config.yaml
n_layer: 14
d_model: 384
n_head: 6
n_kv_head: 6
head_dim: 64
d_mlp: 1024
vocab_size: 15103
activation: "swiglu"
norm: "rmsnorm"
norm_place: "pre"
norm_eps: 1e-05
positions: "rope"
rope_base: 4100.0
rope_fraction: 1.0
qk_norm: true
attn_scale: 0.125
bias: "none"
tie_embeddings: false
parallel_block: false
init: "uniform"
init_std_qkv: 0.027
init_std_o: 0.0
init_std_up: 0.027
init_std_down: 0.0
optimizer: "soap_variant"
lr: 0.00648
beta1: 0.95
beta2: 0.99
weight_decay: 0.039
lr_head: 0.00618
warmup_steps: 67
schedule: "wsd"
decay_fraction: 0.533
decay_shape: "linear"
final_lr_fraction: 0.0
batch_tokens: 131072
seq_len: 768
doc_mask: true
z_loss: 0.0001
train_tokens: 573600000
steps: 4377
dataset: "wikipedia_en"
Each number is 500 + 25 x the weight over its row's rms, rounded and kept within 0 to 999. Layers, rows and columns count from 0. Numbers have three digits each. The size before them is the row's rms in percent of the matrix's.

# layer 7 attention value, 384x384, rms 0.246, rows 263-319, columns 192-287
097:473555498517491479493521469506504507503461519518527499470533467528499498493476481506509506494464552472481459515508511523467474489494538503504517527469506496466471490503506472495482485540518495495501458527448524480493516506505471499516513474478539488497487495496491480509501502523473487462
096:548477511476463499482487499497482500492492472504501468481506486522518496497465497501482490505538537498496485495519490521527534493483479482449516457450490462538473472537525522473489512502549454492493565468512541493537496544483500476476547465505485526515476546486516492471494480501495482508
092:504519508465494533509505479449487454499524525500521509505492481531492508488505454459498503494499549478518464521518533468531493475425517464488504482524528520512464539525459488491474501506531487499512534506509507526494536510430495509510465485500522522452499489505508456492520535551501507515
096:492525488538509501499457481465514521536524476499490535505527466465486508497502479466522534482459449465519514513496484478536488485488522487459569515505479466476463488516504472519563539479478495513430534451461472492482496502494495474475515502514503489504483524510544495455513484508495511556
093:517496511491491491465470519446535527515540503504504492496470541511466467499511503505522522491514520534488521498503473494519480519516518453509508474492493496551461519503501503449476471497512482445500537489524518511477511527450522501487542524509531540465490468511502556484529513525486473564
106:509493442495510519442532524505484446506464501497534503488484501529538493512468463499533537501481526503514537503500505487496509520489471517468483435488475488505505463482531538481503497546528437526479466498494451501507503497472433509523513481504485507471488466513499532470515496448436488497
092:478511504504486474497531510509507515506512514440534505495510521538526517556534515502530464499491501539490520506467493512478492554489548486463511502509537533501528527523504476492484513491552477473523539544535456510520527516453500504511503512500505494483514477552477464534485506514456483509
094:487492495545561540458522509478501501484480490512499514498524464506475493516487502481511479515536479492507496537528499508530464457498456494544521516524502496471514493520490527520497493507461520545497485459449517489454478497533491513536470495539494482538468473483550473544516490457531552495
091:479510506523461494496448503489525488553508514501509544482511540464496487483480503522521460516463471535546507512462492475469489557499492493515506494484491528492482491505491476530519517452503554506493485510509525498512498452525566499531523496477489488477426460472490506471484440495518496486
099:492474495516489491513535527490488473519502514534477523500478509486447486530530465488524523522531469492479494460532515513519492457478489508533494507520535466465503504510476478508517512483499503510474537487458510478470500447484512530489494480457498503453466511501531496518511505519575475530
094:500516521481501511486498495485479494510514485541462513520474510488499498483513468482499549490497503476497520510487515500495509500536495539498449474487510461555467500502537524497563473508516445515428517518526477484531517528450457466523533509504489499493518491475499505538530502495483554501
095:506529476518522511445463502487506481486460461510506530479527505511517476461474506532521505494507518485542490520457527481484469508476485493501497473503486516561496493500501516487508474454469458500562489543479476485510476496473505521484521453487531506467525500521507476472504509469483483507
099:502477525518492498517486520411543521517518508465444516482500514526471512483521527462482481542569495532464457493534538510488488486480510527488503481505479442465511486467524487451505495491484532479512538532490505513507497503479478514475493516505535538459477474472534507489482481496537573533
105:506462522528475496526504516556484516522524495492483502504482523495493460502514544483518510461511479459512517470501530516510520533532520503464522513498519505495543526538515484484478505539486525486459478489507519481462493468502535500476491508481481479519517540524497462483462511528562528526
096:495528489511487467512487501511484525514517525465480462545584535490507472489457509492479445527510498507481470493481490464501453469530511516457520498530501507521558474534468472522521485502542510517534485476498529504489518494555514474510528534459476503510471534488472488548459476549487535519
091:430490502499422501519523503523529491500530528494483518484510481497500518530509497510504497515458492491514531530500492487515479513490502519540511454504456475487504480482484465525446516531476542535470498492493513504511511476511525512506463469521483457541504492521500497494526529510504498533
099:474524486538463534480498518488512485554510525524507472485523479500509465482446532534528516519519500472467498462524535493508483532487495450525511511520475530460519534484500484549462495511479593532500484513459542463499531501501519470469485481489467460523525553520471508499492513510502468489
094:503538514517486485497511506469534451477530548542472486487474517541527508486498492456500485499525507525480530506479500518498500492486534488537483516473501501510499509521529517472514512509508460488514522514515494488507475478508492505520481467423500521431485468516537517492507532523508475549
109:502500493525468556487481531496500529513538504490470486527539519449523563507527543524534503489497463497520507532548490526469513518514535488475536512507493501520561510504498506575512523499489530500432482509494494517521527466530511496550500557504495499490477488476447490529506489515476542523
108:491448504514484505509513498485552483463529491492456515516519510451511531534521545475502489496504474473485499493501520490482499534501520515561516533482481482451517511490516466444514496505467515486490496544470529473461470537484513504463496519531504519512504502528538520545565493487506539513
093:510572503506477527481512467502517484496512490508503496491508490494477492502502504490519501494506461503526500486490518479506495481501472536522528500534451535449537512521480483524516522469472480500473507480517513494484503494464530502498506487507502446534494503485497491494537469493546505523
092:514529521487449491487520494548448536506510504515555519522500493524531486507488544534516557504482549485479473465497499525521499502500490511494556486454452510475472521537517507489497531546483499564450471479483499484520492487491540470491483465543477485522477532559495506488488516480445482512
096:471495499487528511515535511474505477554495523499514522485489531460481518526431476526465496541505496513481531475527469538504487486520474488513497468521496501515492475463494530497497480534496507534475484512525494494516515465499485474545475515496496524482510497504458536562509493485595485490
114:486514488453509499481542528501489455492510495474516474462493509541510547492475475491486539551473518497484479502468505480534502506473501477524503465442519530530453484513512562541514489490542420528492507508537510511523465536464501473511494475524513473478507514482502527496487496484491509486
093:494509516517494473488493522485519470481518496508463555545501506506517495471471486499484516507463527484496491485479516512460445475482551526488506518494508451507506505485543508574461523467460481544513541512506509559554513499530464532510499485496482480506479534506519485494470530497539496523
090:493476461488526488472480511477561470508524471473481521456478526539522511510501475514463524485440506498508496482455498530481519563484515472537489535520478544550482500500513494497472502512508445498512522522563491530512488536482504502512481510484486468528521512506532477496481516477468491518
089:507498494551510549522505489494529475528541448513574488537481484487441503519494497508499494508491522501495487501503485517495497503539493506487518500548515517504500516500515474535480475470488509487499518509494455495481514480514482506470523530466500503491475467495535518494550493505484475548
099:473461492520518484517476490535509498511527520484462505474526490517474505543471467526486466506531530515512518480460454467464473483512494498503464485509456486489494468493453463531504535517490472512496484445527509505477526492529529503494508497479503465492497511501506462524490477432485496497
101:506484473511553493452474523477560513501496503475509499500512524514493548522499477526495474457509520474526522523471484574538426481487542514470482499477482486504491492469500505488457487478477492498509482523549481509549533505478483521519520476490506519509497472481522443494510477499514493495
103:483525491518426532531497496530465522499482564515495491535529465488500473485516532457503511524515464496496493494546537519517502476528454487478523498525530524471524572513477492556466524513459515490477516487472509516488487478511543485448446534495497497516475504477521482519500541488486503429
099:459537495474535472519544457501494493511500524496515504515476494547476507502504486457498492546478514512473489462449533515502486505455521511484527477501485519491485536533514516458483491529498460552486516479515515479486458462466489511511470446458506431512429491498524477543510490512497525495
101:489509520497499554502501495493518499500503512471471521466513543538450513525512521524487504541522509502511535471489458522499510445481481497501455519507499542518463475533485501510513520489474479515457490487537472502521478508512511507522489522494496510473509490437535492551466458495515515466
101:452511475523469513503493481478524461541453514500513515496485482462472476528475508480503486495512464499477452509588526538503495519526466522464524507520493480466488530447485453561482526454497578493486528502507541525511504473531490487483448527535474497530486519472487530492479529493544496479
098:492476483507537490496463537505495530538496495521480510510527477470518493514524546513515498534530484540539519482450526474501482485541506486500497514544541521496474512504481472431485473488499527491521507528485537522493475517510497550514496536551473510493468527481555493526486507456514468460
100:504497444455470500494509507480474476496548478500469491501482473532512518492466465457518481507491517514513506510497471480525509470498501484489536491497507475519486501516559540512515491469556449500529526551526481511541493513514459493520507498514557504467447534472490524505473463517465505498
096:481444515524459530512509509491483501481473500519444511514492502477503481517561515500506507483533452493551494516470501539518527513515516476528537488499482459477480507496480479472484481508510455510530501504483520513507448487508492529493478494520502509494496491515501524507532515533522507496
100:450518493515452488439491507470498534479490517517483517521508488509447514491475487475486497474510512467484487493504492503465500510527518504533513493442455500496476481515455498520503487495496491486502589549478514495476528475519489548485472500461481519520481457458503496502516500578508534474
099:499501477490502511518508506500494487479510496493488483469445482448479465491474537505472483476475486526493442516529520486506479473514497531495486477583468509524480495456542448460510479491499505524514482491506513513520501522467498491565466455459507522452441500531481526542479519491484520510
089:514530517508517518550483500487498451581485485460468486486531503529492515515485505524511509448492484456543517517462544542455496519467501457490507535509530550528474518511494543506512475509522546503475538482495524468506508490527518454487505505480485484518520511548505534507483543508464454499
094:516533483497495549484486509476488520496485533491473510494505537490504523487461549475494527532510437526519513507500493552485519545496468519501524438527509507524485512493473554539499517459527520498511488446506474510544486534489486464513474560508505482506527528507467476522498446522477508469
097:555491549552523491493470517514462535494449502509506496507502518516531486514491526501451484469529470497483513473494558518464526509504479475494523506532531519494517520512499489487490484525482523489520501516470514470485483477491491509497469506507512498492551526534536524490490512537542490508
102:522511451478533450481493517487476468500464519479518511465498492550523489515481480492494504498501477526478507463454530485478530491494553481476439495509494502530474491483505534483509495466535428530495535472497490471484514479445497515473527481481490552498526518504510514513497505491462494529
095:514579547486509541550460501488510504500497502470551511502535465485462526505468515548467490510491489485455443482538473477495483479490456516459491481522507497496501528466473459491540494507518522528498487443474531485521536482487479500497464525469485513516508512494503506518521545490449540501
095:479503472465443524522515510528470517516502515525510492510496541489471487527494551501500468522541509517511469512515493500493506521501491478514475488503490491504533495500452485489483492472504508465495471490480501481484484509496565513472481519487515527497480468501498506492485517481469499493
094:492548464477520523512522477498545510468480529567560508515564434500542538460481514522512479490478561519485504497520478495546502486535540511484520489496514492506538445492473455507548538499493475476518486543562442508532476507505487495497511484473522525493514477507524467549481498495471474509
110:499437540537458514544480478531513509475515490522507477503502482475526519488502543482498472490517530489512502512493545466483529514503497486521533511518514492486516513483501461502505479523471539475513504526483521466470496495536533542488496493492489503498549495545526524489491537499519509527
098:532508511456555484556506540517473516546517528449494499503523505449511472506523472536493536482497497508497498500495495452499512520515520469454496531497466469491546455449503476496474490491541539530486494511511511516488535444553524538525542488489483486506506484535505436465494517538480497509
096:505508515495514499447508528461503506496502484508481479497459487510529473542515445497515510459480506474503473530502500483466541535520512481516556557464477493518520484521514533521529477509508519489538501531521468536490541490501474510516518482495525445505537499504499492487500541508512498566
094:506528510496483490496525429496458495530512469487516504482514555482508507505486506498475511492480541517488457487506493524456499566518547498467511505528456490526482482468521464445483489518519491508521529525513497550506497536509529504510490485520454483541533536500497496517491519495510508519
099:456504494464495514468463500477490518548479509540490498506521506499481523453503447500540516455477500509549495493460500514524485504505515496519514512496497482499443516494520498483518542459477451484504534538483497484519522461459438553454535501495486509480457469484483438461551486455445532521
095:457520451483512474479504486546492499496476489485523487446485521497460495473478458547503505559473516523510464475511504479492483501450491521490478484496452492501454492429525497480498543490515471546489457494456536504511481477476494458487505484511491488480468503483462517474513456471486551500
099:503521500451508533498510494510475487508530504484489494486536501527483534469488457513495514542539513496461510479501485458529496464493534451457466475513494528513504479517502491492528530503562444507469486538497474491510558484499493552527490523517483524494519467469469476474488440525439532469
098:513522530532499497480507523491442482466482509497540527528469514494506487470487529448497487510518472519498498498513484549494502465498485505467482475508527507507485502522523529444530505481515479504478522492468476494520488502540512466482454482515498519498513469508536488494500462504489506498
091:463524468462517521517474479546486461536469494467477496495502493501490520524467498492466454507511460505500481480493537473511524515518437507502455439473503484551470515515487487460503519516557474538488541487534462514492533542486487506499520483524476464510434476514516497547485521509477533490
100:523522521458511504507467549499449520462487511477466489502488491525538489458473496511498485524529516530479470502494469490488475485474526501481490479472467518504520484493474525475507493486508446504481517491495491511500491517483520474503516499467523510427481504479505437471490464482480521500
092:503530488459541497501506471520505505521531514485538514497496502542438512476476466527498509499494529518508493505484480480527540522511498514521488493538521541538482491517488503541531536516519495547496458450487500499485507482490491472479490489500494506504520505478513492509534504483488520533
097:512464490473510481494495498523497498457490504536532513498509480524470485420507467491585541501529519491511493536490468511519491484480476536514413527491506493495467515497481516504483511478493502508507486517503504474502468469443476515522553505506475486487521455453472510488515486460508479471
# layer 7 attention output (transposed), 384x384, rms 0.223, rows 263-319, columns 192-287
099:559483490487507501472510505505490537507542493522522482466456543514476547500507502532469471528524497507472474493515456440522531507483474527475511478502538514521522518480488502557522484455444488511533519474538468510507498478509521488474475516486483475490453509492513473524528509490503500489
096:445489485523527535487510463483508496484508540481435562497498496501450547488493505487520522470519479499525528524503526517521502501519524520546459503479495522500492522496494493536518481501528512541494456489465521467492499464466479466513495483473510470487493508485470498509529521477495533502
096:505536527498482516504492507508489508516520487476472486493470492480514508522500509532497500504503449506489532478499480473472458549499503522506467504474516547527507470466528536539504450479452489497483487523503510490509452494512464488503518489468495469511482474497558524529486485456495515448
098:522490508446510505476519519499473487455465546523525465522496525511508511517556457549486444548503543490503492479487533505459477499519504515481526451478527462472493502506514515460473481525467486513564506542531522512556490505531527499552459501503486535532535487494494458503506517499499508510
099:515479518513499496481519484495484486494461517475481524479504444530553477481487475526505479536462483481508511494487519526448493488506481477500452514480492527472522479496528516468488551533546473541521537521519502496501483517496481492488440446535476461530491501528511480523456492469474470497
106:497512543519480506474515466478499515503543496501471470509510495496474524465491523516454476503491485462489501490481485494508502503517560461515514555477518490527483511508489460462524512497502508472504536519526508550478513521457519546514513508492523480506529518513470495542495511517505509469
091:518490471487472548541516434506455500497466484528493469492489480504493482455471510512489531495509489480481496495480523511502528515509471523509514490509457515514513446485510462501510527534480491533458459478485529486486513466495513511496509477491520508513514498455544526502516506487526494512
096:495489512496422472489503519498524514492530485456499469504468514473528495499531507509515506490526537523459471472487503501486471519520502551484462456502486540545523553512500517510539482486454494457495486466540490530538538498485518505480490523468483532501484514511483502477461487525464469501
093:489493501477521516520518492513513481508472492485468463511489481531490495533525479498515500477516540453427500501522461500513522464528500528472499525528492510510494522482535514487482500522479461531497511529517470482487449549485456507483460535505505521528535519545499520514553569460504538489
109:539521509496492507478538507523527508462489503489474484488530485518483495459490514513523476465449530501524519518488496452487510497519513479479545466481467491498505461505519508486492482487499483466546477460531511518511485517564480447472459519524518491519456475497495533451496483514461523462
098:502492481521528495536497510456542499463468464458525461516486524502475477492466506496494464527496474515503515539518524526501538507467505453480517503489507503477486492499488458467458479511523467482541448466482459516486492511485524483462472508510491519541482484498465478512500457511482463511
095:498517539489478474553497556477499528508560514466492496536458495506485564561525503491506486510479491529475543471492466490528559510493475522502516494535530475490528476471493464497468559518549498515484516492532509518506552526485479507477517537496502526506531498477464496550532499513501523484
103:482537473493494510489487464497487480518487459530513508510482503475531519474492506505504527442480528494544533495510482525516536520491492448524476516513500525508504492527500575481505495540535473527491480536509502512486438533496536486496507506506469468531479489501478481493474505529487484465
100:461529498504510506508523456469516522467481523553532546462531525506495514555515463493495523493520519514501463549453480503483500447516465496549525476508508495522489494517478459486518467475534490472515497492474488494483511539507499447515491483514516491520541489504505532480531473486477517482
096:519487467471511511481537486495488510464524512489496494487463482521504511480490485501532539459527520494503508500498522467525489494470519462508513478474487493487461532534524511483491529484495524503495496526486479507468474523521477502510456499493493485509526474477563493451531493467522479513
093:566466511489543528501511491494504512522521532508515485495503515502501495498488496477517514550480523517464498469461496485471490470530490464485458528484476516513503487550503543446494476535510494496516507544507527505480482532440486440474482501490520537486471497466516516483477469495491477462
099:520527490468509466487502462499492489483504533502496514468488522491519515528551530491507499545547488535532457491478456498490511552509509540523511521487517495505511437512481514442548505483521450500495491484490484524486498491508517493541500495492507536468491466479511510518483483484535568476
106:515465470492517514518493515519508508549468460459472524467492464482474468514523545514532534528535501514557511490531520526501518522492494507464524484519535484521484483526496489474491475505506494482536530534492487524472507517514500487466575495561506505498513500487514501520477435479509507496
107:481500483514505489500522460505485463463494459488538450478529497499508449485502511479478498484505509489411496430505499509480471493493456493495494515501497527470490524516477514443526465478503482485552498477466516474478522525505546479491488533533504478486538499559514491499462532496534493533
102:492552494503556506503450511527517494530503482527526492484468524530494525498520476529528500513524517535498489481497476495511503436478497492504528488518523521478474474549500484552499513458530483487517506499532478516539508483499503479467482473476496459469457488475505456448479500532556527507
094:484458478522525441524488502463484528495466504464528502559492511524468511461502491516510555497514564500498514500467477484476489508490492500485492488491518455481480451512479523488506506474508511475510510512487481529488470508539482510483441524483478586479481532529493495488539504469475501532
093:474469461492514461484511499482522464478471523546464461503476494503484554462537477477504499462519470494524530510514474501439463485506525502489463531524533484511503478490494467509536450531509503446491489522505472476452503507483499508480542511487526530532522506453491507512524452506491472495
090:530517458475473538457487495523535491492507498484519477517509479496489467478516545519520514488480526492518482491520503488512517545513541494507484516488512453509521536497519495496538488512481507530512481489421534487490506514553513464522556506516497470487476538494505505496465495486447505497
097:524518517542486476513498464493515495546499496513475510505511482514502495505513501545483474499547459472528478488518474512483526455491516468478440544512474485525578531497516426448433507506490523494498510494507514466486513451537511559486500506488559533526471514480480477535497491488495490489
089:538496479486501552517541525502541466504473523502495481492487483454473544553504473565467473518533502518506498510504434481532503519504476486516487511492490472483550507506477479465459493508484503448528466501493471423519485492529475528535493493508527519481531449486461440491519445520484503518
089:487507541511487532501526497522476504509485524520510466515479491475488487514506501512553463559558439492510466521543524479526491476518497481504496474493485501474496487522511528506464499469501502521488522498510507473510520528453484540448492479507512511507493495483417497475497520513514444473
086:476533514511514465515446512521461515485457549531471510512485480505527481530486532516515468483506508507490504484507489510478511456475504481460483494496517481513485472517483486473558504511448513533526481484504522498483485486528507479555473495502446489471517536502455522530514488516512533498
112:491502486466492522468482515452468474496478526515483506509494511499526523509455475504536501515541479537494499509528512519535506506489490515485459484490516525514494526513503489486503483500553539500509532528474482481530458517494469528510535538512535547494508495505500505452523494498521522516
104:476493517483456474477534469505484465492535522536477484496484451514462495492512506476515549508524487574471506464483525436468521483496530509503526486514507498509476507512510521533505507525537463501521491474476444527509498499510497489484541482498485438509501514467452513523534491533511483486
102:494477543497527471475502503493461527469504472501531510460498484548479507527488534493485519495456503501527491510466492521485484498502562531493496506482498474489480450465488549502513477483505530475499495493492486494515497512507518474522508479488506526502529488525506497502544477485538520587
098:571483471484477506486493527510526525492483443489461506520481491479533458498497496533505496483523474466540507513523471481539512521547472485531466538505470479510492441482505475498518524517508512519535481534479505533528557523486494499482548512534498555520524484458502568434501515469523551505
098:499501496472525456507492510468498508523471475521501501531481473474505463483475514455497487467534526499485436536519509468490509539480506473492464491468496532530506497472492513500531510491528456523498524518496500454480509456462470470465523488467486503480482506518486523513529526503512442507
097:546463518496534492494528522499517518477537487490537453490507494495522509514540503498485506494469499532494510467448473446509516500498527531523486529448506491473491468492456552514511472487473474483490488464443518497504480518506489527512533492503500476474513520541500440490519471494481517504
092:480519481507541543507520506476489461489498517504472499545488512478525513492450491479496519470518511485489533535553502537525521523479496504514495519505490458502509489483524497537531517499479497478474529471527494533494504469558501494442509498451521507495578480509493496468480521555474541507
098:491509479520526505552474455478536504513532487475496477506496506466498483485490506542524513504501507504485475502608481512518506507482493470491484478467502509506514490472514490446500480519473538516516503505512525505479546504498495549516508531483491480509579472510541468494475519497505496502
103:490556515475516435500535535523517474510497496450487483474478486501503541511521490508479482471505534506479554491528492469473527468499513505508497493451527513530520499495489550534500479526505507488465491553503466474474519498506512472488486442489512467476497519484519512501486531469535540508
092:538496530490535478514514480490488481496527525479529479464483520547496471519559506482497530504504512569528510513491495479485478496483490494494500483506519508491531528469529518500489509494453482526499428504478492481529485499484486444473491487535497497500472514521495493509560525428486517498
101:490479548519503491485508487486507531526493473503506481530523489569510464510516502466506544482501484496516527517495492495520520510501508487525458499440518459454530487466443502559507504514501475496499578500492477466471510502539516502513523540522518475520501467471509500506481490517541487448
091:461494491519492492447486488538506540454526539500522502505485496525546463515495458454516507517544517527492462489507531520538514508523518496506511523507479504497532483529521455536492499470482486508514488501482478457512494504519515581522491472521532531476481492493495483490503496500563535495
098:491478488446489495550484511531503485511522494470505488464511500484510452482505465507450491469485513514510516506497475505532439447493519471516503559441480462508507545500535515524482476538495499487480488498507519454491495502457474524462530491508497479487454453486511450528544544502540490496
102:455518496514470497542513525542499476497521509517499474509503491501487526489506514485554485532471496515524506506534517480505480506479497529517511505493477516516496514488497537549497531461508546537469476505481520525520500527522514482529547518490470553545475460490469490484479488500507504490
102:526502518492472516491488509523490540519524484537460513525488487508502526501518495547488487496476466493539471534509452476553482524486452495499528475454483520496573475510499443465499548553481532475537521506496499525513479558538494534517501491475519496513527515512484531538516483481515494482
095:522444497533499495496513529513508513528510528512444504522518522504497518509531494514524498504459528539511522502499501500509528503539458466531507504479480545531527497514494546496515540529453518495494512514524491467512474482495533511511500505531458503487473530504484458494495469497536507493
090:491473487503559482492459474494476500472477502491481487509454467548505468498526521481509504485514520517476518490483518500482489509488494538450498496534522539504497521465477509516508498515497512502477538495520495531506508494550492485542518474564496496505525513547548474531502513493505479542
095:508442534491500471498433476511471447513538505468486523496484524488442486500501522453513525555493480489535505514480506467450462491479490493452496508518479499526522532516499511487465485492508493512495535493505510529513532496533518563493491525507462518501490536473517500453543501539529471511
112:501484494483541510501487513472465504504484462537508557497504525548463517549545495481488500486520482493450511479482505538468494505466507548522488502515504531487514470523468508472524510457509484517469504498495469514540480503506484448519481471466505507494476508514491465475486509533496536527
095:508493514544489528487514449508479467467483536511484527534505489516493501496509487473542448460528502512492503509483522501494543515487509534509509456525528515505511505521497517479530496556449465503506502487484478489468460508494455495505500504462502501535472506468542547526485500497527509533
104:518528490517492530480501469536494456467509515476531513485505523523521545463508502517490512545495470469490480488478529533510515516487525478464495460513509501487457512532508479469423523504455489515460492520511521505470502485499516500492472499476493525499488527482487494492492461539523488484
090:493486476481482498500460543515522490483515502512463522459471545525484492480521510494508493548524475477513483516510487512519519482483481472527460467469515519488507490531529471571495532501509517489483429480517504467472505500494481508489523518510526497496503457481505501476514481513482462537
102:521466500517503520501486568510494492426493451462458503489456487488530502500479516527468501548465505501465493481542493519484507536516507512494505499496460490486548513514508479505483476510519527510489507498536474517504491522492529482546467491507534498532522504519503493513474537495531493471
103:514475495524460528483488535484541495533507513497463508514502505497511494478470517495522465509502484477515479505474464512514530523537524455522476485488481538504569521498505457519528487547518514469540525470497522478490500512498500507491505529502513498537485492497501499518490573493510497468
094:496503490554530486517492511474489491511481519492552476505489499479517497516509519530507464497524520505536501537498516543474477518534467514537487495460451514503526527457504498488522471520478488527520528486527517510465462541508516531498524493501506536511528551532517582570472527474520505522
096:507462515463485513519555475488524477482469471503470485477568507493518482521508448473532506503518499488493488519495487512524470503483542522530507520454520482524505513485506490529489489524481479478553511491529546514522500460522510515516520538494498496476523539485451508502484498485521509491
091:487476529540471502527508484481508531509542544529505484510494498533461505466488512517517522542533526479520552462495517494500511496497522472503487526519479494502479528493498536528488503530467497483508506554538504498544455501432539491513489494519535530484515528519504529467465500477480499506
100:500515493530486509483508493529528545556486491485480504466525510510495532491493452448460531490492479512521564498468548514535523530490541500525509449521508538526483522496482474527474498520517531515521484496534448486543488490466438542523502453479484504548499496509481518560521511465502470489
097:508471490507492474464437522457454496513460498512511498520479516455544459549504486509541521538482485492478462506487511471502473518499491483534459521511467490462510498482505474473499501461457510479485515511542478483510525507513506484491522545485500491471535488514471458510495492494506493433
099:487552503515503486509528503497510489510506498547478506505472471467478475566478505497439482481488526516501450481497493468486507522497519510520543485493516519499511489478539512506517494510489509498502447502510504564503535497542532492475443511501509499503488512523509510519469500526513544492
# layer 7 attention query, 384x384, rms 0.268, rows 320-335, columns 192-287
094:486482466503529487507487461477473488451476507475496522494472528510512503511500494480529467476538479538527543492506495469498452519469511504502469525491538475500463543488531526512496513493473493481491499464527474476509504522489511503510538522493477491520491500500494491531477471513499492505
097:526472487492517450494474493530524490508540499464488519478476471465503461480498510475496515539437537515471496488510474523504509517476463499511513522539501505518455487488488467529478478451483540533493485514511503471477507516495511499523535507431468491548504509499458505484460493508474516499
086:523530482508534495481525567523504531510501455506475483499559528525517509526474530482533553510475475492512486461482508471539522460494482502473545524513512488494537463512515512461482488480477515491504506523510505496519493526507553467490499512524542548515489476522551557464542517459537478523
088:503497493469491525499533571467460531493545526525472470523506477491487532515515518525508521487476493495508500508495501473477494531513482497503486479490486505506532519485466494471520514497506518489508506524460539452490408463487472530485500515544502480536514556490477503533487481508477473495
090:503535531497520460520531521482447523492466503520455497514547481536559466488481488439464482515498470486508480515495519516497513524527442515481463504512525476494493434454499527467475469457513449497495486526470504488498488484469547483475472485496509492527505529532486495487537504461504507469
074:482460474485512538499490424491499432475517551467517509476471471476512470525540512500513499517542502494506542544514507485530473508473537493519441492498499524478472479506474487513548494493467527513534469468506470505520489495478476537532533483493488485498497506501479504533475477504498486506
087:504563486487498498530499518498504540509487523514493513552531478512472494448500472448476454506506498511517469494568502524501527512480483474487461504480496483496490475490543536509507533521495477511500516550465526480480539489493469487453500477515483500517481505538523482497474545539527492512
087:477488475564480504513462482540508453506486517444521499434489490497505522488526475499505445489506442453516555490513544467468505482495502508531506492517505503488520495506494487496503505521492465509534520463535509527494512522526468464550536498467505505499491501510491484537511490508537470507
077:477467553496514489509460503477502496513476484485501494520508554496517475488481495468493480530535488491507509492494499518512493509506522502481457521525483559484457488505501486474507530546493462491445491514498485475493486503490523475508502496520515461411498499506500505485511531525463481494
097:441487508475518455455531522511490527484471467474499467522531479508509536530462516476485500536462479497478494536511527481483516482504475497481532522475526486523474506483509512485441515505485486508450528530509498473481499497522515467544480495504491485510493448496472521490526499438507471509
083:480477522505521485502497498509516478469484486507495496505487501554475498493538536495531490514501503546506490466497509488517481509500492494516497515511504514497484485488441493479501429515513489501473491460529535513493522507472486523510510500477504482451507489534501511534466499521505492516
080:482493522496466566515510478537508460493490527463523467501490542485472491563532483487508486467482534490478484509541520508447453433504543512515492510543506498526436521532462442474549519502500537486483486448510522503541506503489484521554503489485471522475487521437492516503502476497506523534
115:520502536516472498522500515481514483497519530507514501503527530497502490512536516594526469496513507522517482515504492510505481461487500515513474523509489520529522508511531511502539476504536529494541510476513503510520525514507460551509533490434513519478513485502508540541491504538549504503
099:509518473488495508460512465515519445499514481499507494478484488490462500503484484504509524513511514502502485506443519466507531486491460509463517469516539489457469488488457505445490531484478476490488478528497493515513496467496463507528504513502515449502503541483509494458487509502469533502
109:536503554495493524461485496492505506524489507511544489511484501500475532475512485502510497518499467508487454496481501498476495519515476497490532512536499510502505504528515497476513570546489477484517485503548488508503501506460529512545525480493525459496491503515505528494496491488475523484
114:534504458491468502501478552492477504510486556464514490532535459494450534476542492529501496499521548515526531519539464484480456515499509512507485495499454476514511541512526534508548494493520459521500541490529541461448535515480525504508471531517540533488513473495539462543481508495529476515
# layer 7 attention key, 384x384, rms 0.262, rows 320-334, columns 192-287
089:526497480508486487478463486527529522467512520510532509520499501503492518453513510551454549482479494437492496526488508451523496517524500500484521527524479490543520479515437419482476497502501545522490487518500498507495486492492489505512482541501527494492496474455511508486483491522494532496
087:517494495509481555479543460491507470463473556524535516518491549499467530496524438528483489524552517511473556549503541516491456476511514489524506496505524544516527476507463470498504496496506491515486521546470518502531497508502444496511526518517487467476499508490475452478483498498490480540
085:485500554496532502508492520488498499551498501464498455514534512494570463554485496480504528470477512533488475469451502476520524511518515495498462503434531475468448498505493546511500531539542494480499507451495471534491551539488494501460486469545455513477508541506480468507508473524520512524
088:477497498511529482524457477475481489507456437513488490503495529497515489479490528467467499515476525541478471466494491549516484450493505429462520520544489499465501459500469556511472488497524505422500482449468499481481515513446573517490470482501540496494487527547512493509506536536549499504
115:532525482565485520478454470481475501554488531503487528507484493474494481489546483517482494499506510469519525487486509508470484536452544508466478524506451502502488526488547513519521510575454507504533515489540501528487528517522499494522539474508504497499495513468525426520504512580475493501
080:482488465500489546518521497471496484491487485573514513517484479524512508519511483521498501481470483530519522508536502525481506492474496442467520531491498537492495469525543490460508436465485473539515480524504502429506462510508487519501458475510522482490520481521477505511501519480512499458
105:516489485529521528435494505476431522483473499548465493476499473466490466491512515475487473511521513489533516507485506501489514536552493516485510505505447468502495547485509507493512476498512514466497492470530502445543474501495507493542554480483550481436469532447527465485491494491443514529
094:515503547493528507475528519502508506443498539519514523503485483491499500503451525522516518494515502528526453540505470541501473525471514505502495526506495510539564504497530526511523466477493507525495493538512459474520507499549533539490480522507502500468527460520519517493509514473506483512
083:522485448539478485510501528511502502497527488490514481487483500515509481455488511516503488493486499492466491477569505487482487481464505505537529522504471473507531506545561494507521488500450541522497496520515493481514485505445495484484522531455535465494485544518489506507498466518531544496
112:523483500557544536512491515452484563539517480489490519491505469518475472533513479528493496503538512478521508508453488528482515522532471488508517498487529478453476568561501512489503535508476490554525493501476503519548513531520481527527523501471509505518531495508507442547490544540491512539
103:546479444465491500562510536497531516540528460450514496457488521459519470484486481522474506465473491473485541507522497480477483502514485506489488527509489544553474492504527535510523502492559521487517467507530492511511466530492502502498555493500523503514491527542508480513532500518558524483
111:536524507476484508524485491530496472562518443519509511513493493515515501479531503521501529537465510511528494486469421504509496516523439496540482535462468523526535499490557538521463487483498511478515500518517520494468469494477506531457534492478460473498492482508513526503490524517520480484
100:510532515497496507504485487543480527504518500518509510494504455550507520461473510459496518533514503445455512456497493556471427466510486489550464514524502546510443522526516505459465545485500481483518495512487530442426495506491508566511495484524498532493542495485484481504510510480506546503
081:513523529512528497547484490507483453517506520508522495512510482497500486539487522555511482523501490485538499515463486487469506469470488490510494494502518536530501507496502455474516534483496517548516519485457479525491493492535464466499497498520478528484501491532531547505484515515558470570
103:515494489485499531523504500533478498484488522471477499518481479508521510503543480495535530501486483482504505464489478501546493523524479447472557511456483485516472499481508464512494460492471513502493514521469455469514499448490513484530453561504507475459472454512521525451493455503504508477